python train.py --n_layer=8 --init_std_down=0.0102 --optimizer="muon_variant" --warmup_steps=200
Each number is 128 + 32 x the weight over its row's rms, rounded and kept within 0 to 255. Layers, rows and columns count from 0. Numbers have three digits each. The size before them is the row's rms in percent of the matrix's.

# layer 3 MLP down, 64x128, rms 0.144, rows 55-63, columns 0-127
105:106128169108109135119153147108155200146138061129128105124153146145099097172114127123107141114103130199102088184196196137202103100106121154166129164127142161106089147163105166162110123129096114153092099114139120091208110140153135125103097124127095101139110137149110149142139070120133133078099080166154045111135139145169112141068146110111116126164107113127102117104175108173035045112166
101:115164140114137172161016118129127106164081157106129170178183089110135105087181051196118107173097109124146135182126127120091162119168191077156136073131171172139111188129147107105098110121120142142097134168099105088135103116142130143133136131125123128147167111089129078162085148105104149086101126148103136133111142105085129135150106171093155115151119171130178227143159119110160139162177
098:121126109089127160125151113166130138135094144095118089089160147114151080128134136140110195117130102148154175099095092174190137120228127084116128103119118187141144112170110166154106121088125110166076130190086142103108085121091134147068084117162132091141171044087127140132140119081175163194154169159092140085110116085109119128076151165100174123131091107177090105112156113155101191140123
098:089132143155156151111159170097178140175107135156113159067140119149103153076118104124159072112104092169089156118092101104109123073117108090099142129180098097088133151133192196132202180128134126168163142160069117146186158164112161158189115149116125203112141130159130120111112087091116161141138124090128091167125176082108095166101145146124101145028123167107100083154138157134122141140105
097:132093076165114090147090126203114149187096126141141113083160054153096099130156156154077145077116117128116136092101151152168173141116121148131131147153117139118179170181118103214142140121069182101209151163115151125114133122106119194125080134114072138115162151132139107124178135158069131147071134092194075117136175091119134139134146160115148139159126133171072103074149104116139164126115
092:124114081115178136103118128096149159127092073058145119167105146150137158126129127105174129075033068111138077130166081127071133137116072146142080106089127149129121121136154115071100135147109205133183152108112108199079157160158074124159085162118124089193116137149169142128147129094152186167133055092144126146126070108119096164149123128154152133122154135151120170136176125140136111148079
099:135151143133111180166052122135085117119139141120123112107094121135094131169152064105131077155102124141066097182098119103112096098090153112146118099101123126105147125107104168071199154145135170077207116122095142095128123057175147127188156088072130207105145147116154161149137149148128125119186087123094058156094194066146124078138174133094089131101151154137108101109124125150132126118155
096:150105123193141141126172123119163122101225118174180121157101097151135120095073148099149178117118112164154141135155115141166140130173109050097119140106103102108130092180113129153188088173095076168125157134083123150152115121094121127067117062129150090160103135153118164091122074119153132094106134071178101108089120173113103157119066102181099097163107095092124102112146142163093121058149
097:145155214138104131124170154154179148106080119081116188107086098151172133088092094085106125106101134110154154083139103140126069114057131112145093167112163120148130100066138114125134126091154104128166182086128147161117154167156155131112113099094108163176158188114105082102102178093075143093122102144113146064167107176163148157120064152125114125170142103117124084178141152202107092144110